{"n_layer": 14, "d_model": 128, "n_head": 2, "n_kv_head": 2, "head_dim": 64, "d_mlp": 512, "vocab_size": 512, "activation": "tanh_gelu", "norm": "rmsnorm", "norm_place": "pre", "norm_eps": 1e-06, "positions": "rope", "rope_base": 63300.0, "rope_fraction": 1.0, "qk_norm": true, "attn_scale": 0.0875, "bias": "none", "tie_embeddings": false, "parallel_block": false, "extras": ["local attention windows", "a norm inside the MLP", "value embeddings", "short convolutions", "an embedding shortcut", "skips across layers", "capped logits"], "init": "normal", "init_std_qkv": 0.0406, "init_std_o": 0.00768, "init_std_up": 0.0406, "init_std_down": 0.00384, "optimizer": "ademamix", "lr": 0.000865, "lr_mult_o": 1.67, "beta1": 0.9, "lr_head": 0.00743, "warmup_steps": 249, "schedule": "wsd", "decay_fraction": 0.839, "decay_shape": "linear", "final_lr_fraction": 0.1, "batch_tokens": 16384, "seq_len": 512, "doc_mask": true, "train_tokens": 185300000, "steps": 11310, "dataset": "wikipedia_en"}
Each number is 200 + 20 x the weight over its row's rms, rounded and kept within 0 to 999. Layers, rows and columns count from 0. The size before them is the row's rms in percent of the matrix's.

# o: layer 2 attention output (transposed), 128x128, rms 0.183, rows 26-38, columns 0-127
# v: layer 2 attention value, 128x128, rms 0.102, rows 27-38, columns 0-127
o26,092,244,214,186,177,211,234,188,206,203,243,215,203,181,173,193,208,169,183,213,217,216,154,231,200,177,210,224,212,220,198,192,163,213,238,202,189,220,196,180,181,212,182,210,172,194,170,165,204,201,216,229,181,182,218,218,202,185,220,179,188,186,193,212,200,171,180,234,217,200,226,177,164,212,190,214,235,224,190,183,214,198,195,209,216,208,178,177,216,199,203,218,165,185,197,211,228,210,204,197,196,191,210,184,163,203,203,204,206,238,208,171,199,198,202,191,172,203,227,241,166,236,177,184,182,187,217,184,221
v27,127,174,189,162,206,186,196,191,191,197,167,208,221,155,233,184,197,214,180,180,213,192,219,195,192,228,262,196,226,184,199,220,218,215,197,184,195,181,179,188,185,193,217,198,211,190,214,193,201,205,174,196,220,223,210,228,216,193,176,196,201,184,202,169,177,189,224,188,235,187,240,218,217,195,190,222,176,221,192,185,171,154,198,173,223,195,203,184,212,185,187,216,215,219,214,169,229,188,236,204,208,196,205,186,159,169,216,206,234,199,231,187,211,196,208,181,197,214,210,187,203,189,168,176,150,228,221,197,199
o27,110,224,226,224,209,230,150,197,228,216,201,180,163,237,228,199,175,201,193,228,182,213,196,210,203,180,200,179,186,177,227,165,196,191,216,195,227,189,208,204,222,176,212,198,209,175,170,202,173,211,187,173,224,191,174,164,217,230,195,215,188,205,212,217,211,177,161,185,175,221,177,163,160,142,218,213,225,196,178,201,219,190,188,198,192,194,207,190,179,188,220,211,181,154,203,210,187,185,198,208,214,219,238,204,209,223,206,211,192,214,192,226,220,196,208,185,198,203,182,222,180,203,202,219,203,208,189,169,221
v28,101,214,199,203,202,208,201,198,192,186,229,226,183,235,210,203,179,186,218,206,173,208,215,205,217,208,196,196,235,199,196,197,203,171,181,205,252,172,178,189,228,188,200,195,183,198,201,243,214,182,217,214,177,216,205,249,188,194,201,196,232,212,193,178,247,177,172,171,178,253,188,220,198,209,194,195,185,178,243,187,214,238,197,168,211,192,172,214,229,235,219,202,201,213,219,202,204,193,177,188,199,201,213,168,237,172,205,195,210,218,213,197,187,214,207,194,196,213,204,210,175,162,202,199,210,221,160,222,162
o28,084,212,181,224,178,242,205,188,208,242,208,232,208,171,169,237,184,227,184,165,220,201,168,180,197,193,201,206,192,225,210,213,226,232,206,190,183,223,213,207,191,179,226,220,217,218,215,219,185,211,201,204,194,178,208,160,222,183,182,199,171,177,198,242,181,230,209,212,225,203,211,165,202,179,180,204,230,224,204,189,196,194,176,198,221,213,230,217,200,183,233,214,223,184,206,211,220,219,217,213,198,186,205,210,174,205,161,202,214,204,196,207,171,224,197,178,169,177,171,190,205,160,166,185,199,211,221,171,192
v29,088,202,213,201,161,208,185,209,214,177,223,175,204,200,209,201,183,138,222,218,180,218,232,228,209,177,186,252,233,204,219,170,201,208,198,204,202,217,185,178,189,199,200,204,237,188,198,203,211,200,227,203,196,213,204,203,216,188,190,202,192,211,188,230,191,233,206,189,223,207,189,215,235,204,189,199,216,202,217,220,215,229,161,209,194,213,142,166,209,192,201,180,277,198,192,215,209,202,198,213,178,203,167,212,220,210,214,194,173,198,163,188,204,201,192,203,191,204,225,242,190,206,206,180,189,184,218,198,227
o29,104,214,227,211,207,180,149,182,191,204,200,211,175,161,202,200,219,221,180,185,188,172,192,189,172,201,230,157,157,193,186,259,214,211,188,185,205,205,208,180,217,245,223,217,175,210,194,207,237,193,220,180,204,186,211,200,173,192,170,207,190,235,235,179,180,225,177,196,220,187,214,206,177,258,224,217,179,230,183,197,216,184,217,210,203,207,196,235,206,216,204,208,185,191,191,212,215,194,184,168,227,182,212,189,212,193,208,219,185,205,230,200,208,193,220,193,201,225,211,195,181,204,203,185,237,216,198,200,213
v30,107,207,181,192,212,219,203,198,182,201,189,196,206,188,233,164,199,191,189,181,224,174,177,208,188,210,202,208,146,217,134,207,209,226,206,244,222,162,180,208,178,190,208,214,208,210,219,204,184,191,202,186,222,196,216,182,215,230,216,198,223,223,182,179,202,232,194,225,210,194,212,222,219,217,207,211,197,183,180,190,216,177,173,188,176,213,231,201,212,201,200,159,146,232,187,193,218,194,246,207,237,196,186,157,182,196,195,227,209,199,211,203,197,203,211,193,194,234,212,185,209,162,181,185,214,172,202,198,191
o30,095,249,208,206,217,168,220,176,220,158,218,150,230,205,189,209,217,194,236,216,165,196,202,201,189,190,193,207,231,193,211,194,156,172,194,182,216,224,198,182,192,206,210,200,205,216,152,156,244,202,185,188,165,229,199,189,181,198,220,175,186,221,192,226,237,188,203,193,213,200,194,196,205,163,191,199,185,207,179,231,189,202,217,187,239,188,196,189,243,187,205,240,204,212,227,178,209,208,216,206,199,192,205,196,180,185,206,182,224,188,205,196,178,204,204,195,161,195,205,187,181,227,211,217,181,177,201,197,210
v31,102,200,197,198,205,209,199,208,190,209,158,194,194,187,180,194,234,247,177,203,229,200,197,197,188,236,195,202,164,224,203,260,200,229,212,206,158,205,176,207,183,181,214,210,225,222,220,187,176,220,209,211,213,206,196,210,175,219,219,205,183,182,209,180,174,185,269,195,208,178,227,197,178,183,184,199,233,172,205,206,198,222,206,177,171,221,219,183,177,179,198,164,165,184,187,183,184,224,205,179,176,185,232,196,144,196,215,212,207,193,187,182,181,197,197,214,210,201,175,221,193,203,222,197,199,201,199,197,207
o31,095,153,218,201,183,175,188,161,198,201,176,179,182,217,222,188,177,188,238,250,200,202,219,214,178,201,196,193,215,179,189,167,177,167,225,189,189,200,198,197,165,151,175,161,183,178,218,222,183,206,177,206,178,187,202,194,191,205,213,183,211,224,199,205,257,223,188,192,224,216,201,221,236,164,196,190,195,189,195,195,159,211,219,210,204,180,197,193,212,210,188,214,205,201,214,208,196,212,191,224,193,184,192,227,237,179,176,204,203,199,178,221,222,198,206,188,198,203,212,173,207,238,199,255,202,190,200,203,186
v32,119,184,160,185,217,172,202,244,192,198,163,210,211,185,220,185,213,213,180,219,218,203,178,183,183,198,242,194,213,202,187,172,206,224,208,218,200,161,193,191,168,198,231,209,190,185,197,211,213,177,200,182,222,204,205,218,207,219,183,206,220,177,172,163,173,214,191,224,230,213,203,219,210,209,193,222,213,229,186,190,199,189,205,142,223,199,224,169,197,194,197,213,211,204,178,183,192,219,233,226,213,200,187,185,190,158,202,220,236,204,213,195,207,205,201,174,183,244,246,213,209,200,178,168,182,171,222,189,217
o32,093,207,249,228,225,189,134,173,227,215,181,210,199,198,197,182,227,198,203,197,184,151,198,210,216,199,172,181,188,197,232,181,191,230,207,167,217,219,215,207,221,225,198,216,194,168,194,200,200,212,201,153,168,199,190,175,212,184,214,191,183,200,182,215,215,214,194,141,177,201,204,222,199,219,205,217,199,200,176,216,198,209,223,172,167,214,171,185,209,203,220,195,192,197,224,216,206,201,196,178,168,234,201,210,223,217,205,179,205,179,191,205,197,225,204,191,197,191,183,198,166,181,196,213,192,157,199,176,235
v33,118,208,200,195,203,178,196,211,198,262,193,211,200,183,197,206,229,248,167,209,206,184,224,224,208,187,182,193,217,196,220,149,196,203,217,150,156,117,197,204,202,180,204,206,206,191,198,181,201,235,198,199,201,188,181,230,180,198,217,205,195,195,210,203,228,210,180,211,232,223,193,217,208,186,213,214,201,204,196,231,213,215,187,179,224,166,207,200,211,165,166,198,224,189,194,212,184,214,210,195,186,195,222,218,157,183,178,208,176,209,206,191,219,195,199,194,197,210,231,206,185,198,231,191,203,173,211,202,224
o33,102,210,206,200,185,209,129,186,160,195,164,210,203,194,201,173,197,200,225,190,213,223,200,234,212,187,172,184,206,205,175,189,183,195,191,204,198,203,234,199,207,208,210,188,200,196,209,205,190,162,223,196,207,219,181,229,211,143,194,177,215,194,189,182,216,216,224,222,167,198,177,198,201,206,179,164,226,188,228,197,203,211,198,196,160,208,175,154,196,184,202,188,190,220,198,178,218,188,192,196,221,206,200,213,250,207,223,209,222,200,181,208,202,188,189,223,211,192,190,226,231,221,174,192,210,225,172,145,187
v34,088,190,223,170,188,194,195,187,202,179,186,199,201,195,202,192,221,204,177,191,166,195,173,199,207,171,223,219,187,212,204,178,184,200,209,214,186,200,181,192,182,223,160,194,188,193,226,171,202,176,197,212,239,194,198,187,220,182,212,171,209,182,144,196,224,198,165,198,205,236,184,215,205,188,189,204,179,197,213,165,182,201,226,185,215,197,216,156,192,199,202,259,197,185,202,219,186,214,169,212,224,204,245,147,214,172,196,196,224,215,204,202,153,212,196,199,194,226,229,199,222,209,217,193,168,212,228,174,186
o34,096,186,162,221,227,196,216,189,223,219,219,219,180,211,156,219,193,209,204,210,194,207,213,237,228,199,215,116,228,179,171,182,208,177,191,190,205,191,192,206,211,213,232,190,208,202,206,219,177,175,198,175,170,202,196,188,193,199,202,223,202,202,210,193,213,219,254,230,152,208,212,209,191,213,210,214,248,185,198,222,220,175,178,177,193,163,174,182,205,203,214,207,202,209,186,216,181,225,205,206,196,209,183,215,193,229,199,194,228,204,180,195,175,197,232,184,178,187,174,201,204,178,209,195,219,210,175,215,214
v35,102,199,202,214,192,199,197,226,196,228,188,204,191,202,165,191,146,200,179,204,214,194,230,193,222,186,203,187,193,190,248,186,168,164,223,198,201,212,206,209,212,220,203,228,220,213,217,242,183,167,167,179,171,205,178,192,175,179,179,196,196,185,220,200,207,199,218,206,169,216,185,176,177,212,193,194,227,156,193,209,213,186,212,186,239,202,208,214,211,193,206,155,235,168,201,233,237,228,170,217,207,190,202,214,234,184,201,186,201,183,173,202,241,203,198,209,216,192,217,224,198,214,196,198,222,214,173,233,187
o35,102,169,208,174,173,217,131,167,208,207,213,222,193,186,222,185,216,214,203,187,199,229,174,191,194,215,206,191,204,212,204,208,201,190,180,184,186,204,212,163,193,209,205,197,185,203,191,207,188,195,236,226,241,219,221,203,214,209,211,206,192,189,206,234,182,184,190,183,204,212,219,215,237,222,229,191,217,150,204,229,191,181,196,222,210,175,217,177,188,181,216,177,172,184,232,199,187,228,176,183,180,193,182,228,221,209,160,240,174,204,240,182,201,209,205,197,197,198,224,202,196,159,184,211,164,170,192,188,193
v36,097,225,220,206,204,215,202,192,214,133,259,180,196,235,174,226,189,159,209,200,182,203,177,199,213,204,200,189,192,146,220,180,181,205,193,198,213,220,189,201,225,204,218,197,200,196,183,226,204,212,175,197,208,168,174,170,182,208,209,213,209,202,193,223,224,230,205,199,184,187,195,187,198,215,185,203,172,227,187,199,201,220,163,225,171,214,176,213,189,225,185,216,230,185,225,174,156,194,176,202,190,184,217,179,181,213,205,210,199,204,201,195,181,169,194,189,205,161,208,187,244,181,204,200,217,163,196,207,183
o36,087,173,178,208,184,176,224,202,230,175,237,176,197,176,200,206,199,195,228,181,180,180,209,188,196,208,201,207,180,181,187,230,203,218,183,209,184,211,210,212,169,192,220,199,201,207,222,218,191,224,218,230,207,179,184,216,219,217,185,206,195,208,207,161,197,192,187,170,225,220,217,223,223,205,217,194,225,230,231,217,204,174,221,221,232,217,188,195,196,205,195,153,218,192,178,237,236,207,210,158,218,196,229,250,194,191,186,178,246,212,221,244,221,192,222,221,206,210,232,193,203,210,213,228,208,218,182,215,199
v37,096,203,212,237,195,193,207,210,188,201,198,174,203,189,168,175,217,209,186,205,201,180,195,193,209,171,203,211,175,180,227,219,156,152,208,186,173,221,190,188,183,209,194,190,211,208,241,213,207,207,218,207,229,193,212,236,196,174,159,208,252,194,210,205,180,211,212,232,202,219,204,215,191,177,241,195,185,193,199,205,198,193,175,201,206,174,228,224,232,153,224,175,217,198,193,176,188,215,233,179,187,250,223,191,184,167,192,173,192,187,222,200,217,174,205,156,214,188,219,206,192,225,214,194,187,218,201,198,197
o37,098,214,172,182,210,178,209,202,188,199,213,236,188,207,196,184,143,187,173,209,206,214,212,235,205,233,231,186,207,197,198,198,183,227,184,194,236,187,221,202,193,173,179,193,184,172,162,215,158,189,175,241,218,196,190,221,181,209,217,201,153,199,207,229,220,175,214,165,198,196,187,187,199,191,177,194,211,170,222,211,218,188,196,180,195,208,186,218,200,229,178,176,197,196,194,240,192,201,201,228,174,179,187,218,223,196,217,187,196,209,179,199,198,199,206,196,204,185,188,157,234,173,178,184,253,168,204,198,188
v38,109,217,184,211,200,242,190,220,220,220,215,215,191,244,211,215,197,215,218,202,205,212,207,161,194,178,180,205,179,199,221,183,188,182,204,209,201,230,258,211,189,199,191,220,218,191,195,213,194,185,184,206,164,202,183,186,198,186,202,212,210,210,211,206,220,192,190,188,181,162,213,190,166,219,199,194,244,243,178,210,204,215,255,203,212,232,192,203,208,242,213,175,242,158,201,221,181,200,211,197,211,185,194,217,200,225,205,201,228,212,180,201,192,226,186,219,173,214,181,220,242,198,170,223,233,177,211,211,199
o38,108,193,209,209,149,167,170,182,192,168,243,197,215,178,168,229,211,215,216,206,192,162,220,215,196,198,196,215,216,217,201,216,226,222,188,156,206,218,178,193,189,207,182,193,173,188,231,187,198,232,193,211,209,197,195,190,203,184,182,195,194,189,214,201,201,184,181,198,177,212,208,219,230,191,242,216,190,205,212,167,201,208,181,198,203,201,211,209,142,183,185,211,168,224,209,183,214,189,207,182,211,239,164,214,176,209,190,176,177,194,223,182,210,195,218,180,255,239,203,179,214,178,221,183,206,206,177,210,181